{"n_layer": 12, "d_model": 256, "n_head": 8, "n_kv_head": 8, "head_dim": 32, "d_mlp": 1024, "vocab_size": 1564, "activation": "tanh_gelu", "norm": "layernorm", "norm_place": "pre", "norm_eps": 1e-05, "positions": "learned", "qk_norm": false, "attn_scale": 0.177, "bias": "all", "tie_embeddings": true, "parallel_block": false, "init": "uniform", "init_std_qkv": 0.0309, "init_std_o": 0.0, "init_std_up": 0.0309, "init_std_down": 0.0, "optimizer": "muon_variant", "lr": 0.00182, "lr_mult_down": 1.5, "lr_head": 0.00702, "grad_clip": 2.0, "warmup_steps": 200, "schedule": "wsd", "decay_fraction": 1.0, "decay_shape": "linear", "final_lr_fraction": 0.0, "batch_tokens": 65536, "seq_len": 1024, "doc_mask": false, "train_tokens": 364500000, "steps": 5562, "dataset": "wikipedia_en"}
Each number is 500 + 25 x the weight over the matrix's rms, rounded and kept within 0 to 999. Layers, rows and columns count from 0. Numbers have three digits each.

# layer 7 attention output, 256x256, rms 0.0408, rows 233-255, columns 224-255
481510504488483460560532495499499503466509472559529494489490466476516472467523479491542484513517
459470461500509515538513437554496534530489493492505494456486485511505510487494503548522498499503
506525498492515509542521479546509519500473523521549491491519505537514499530519501474489520472489
518477469508501465481523475563547534505563529493461507494457483457500491491488549481522464493518
504512521526461502481436500486494501514467545509555539483541490478479492557487531459505529487527
550487464507475504509463518481540438507482470440531516501463531533476509508517467471497487503484
530513504517449498503503534514441498482512532487491535507453466477500539512518484532458471541438
484484552488516532502536511488490509492519497469549510559568551497487483501504521474452534536513
462483487483491455476519524500497465481504463520494519482514510481519499528532495499447469470498
480464497485494472499476490496516481517493463513485507544485471522487556495467518500506499497457
527452509486536477499498554486547421442500507472447478495563500528578531489479507488483532520525
484501540502504514487513506458512481451534521551566507522466467474486485527519520494515549503527
488496529439520486532507435507490439500531532508531514497536517455464520492502488497471532468507
512485474461480490509468509486521484511482463531476468503492511510521483530462462512520528487496
492477523523555502514547467494545436505459540432501499506531463503507521510517484515557517449511
493519485497519504509501463515485492511518528507475507517514488526495511505494520534486476525514
507520501507528498448516533483494521516485530478517474445461501574531506499444472451493482502501
504493504516464493514463529537491504491487504508477484500500511470512534513492504502502496489525
538500500477517502530500541521517464509490482467528443461481529542505503517533496471507499496523
500495487507510494476481477518496451488486470553468470479492503484443461488500518473474503474480
481515484500515558476523471514503469520512547505529548473507476488534502545482440528480491502477
524565522506487501566505470477527501515528508493529535508450523531500495477474524497510462503522
500493542489524531506517484495525501499461482515466503467476498470521521520487472487493477506458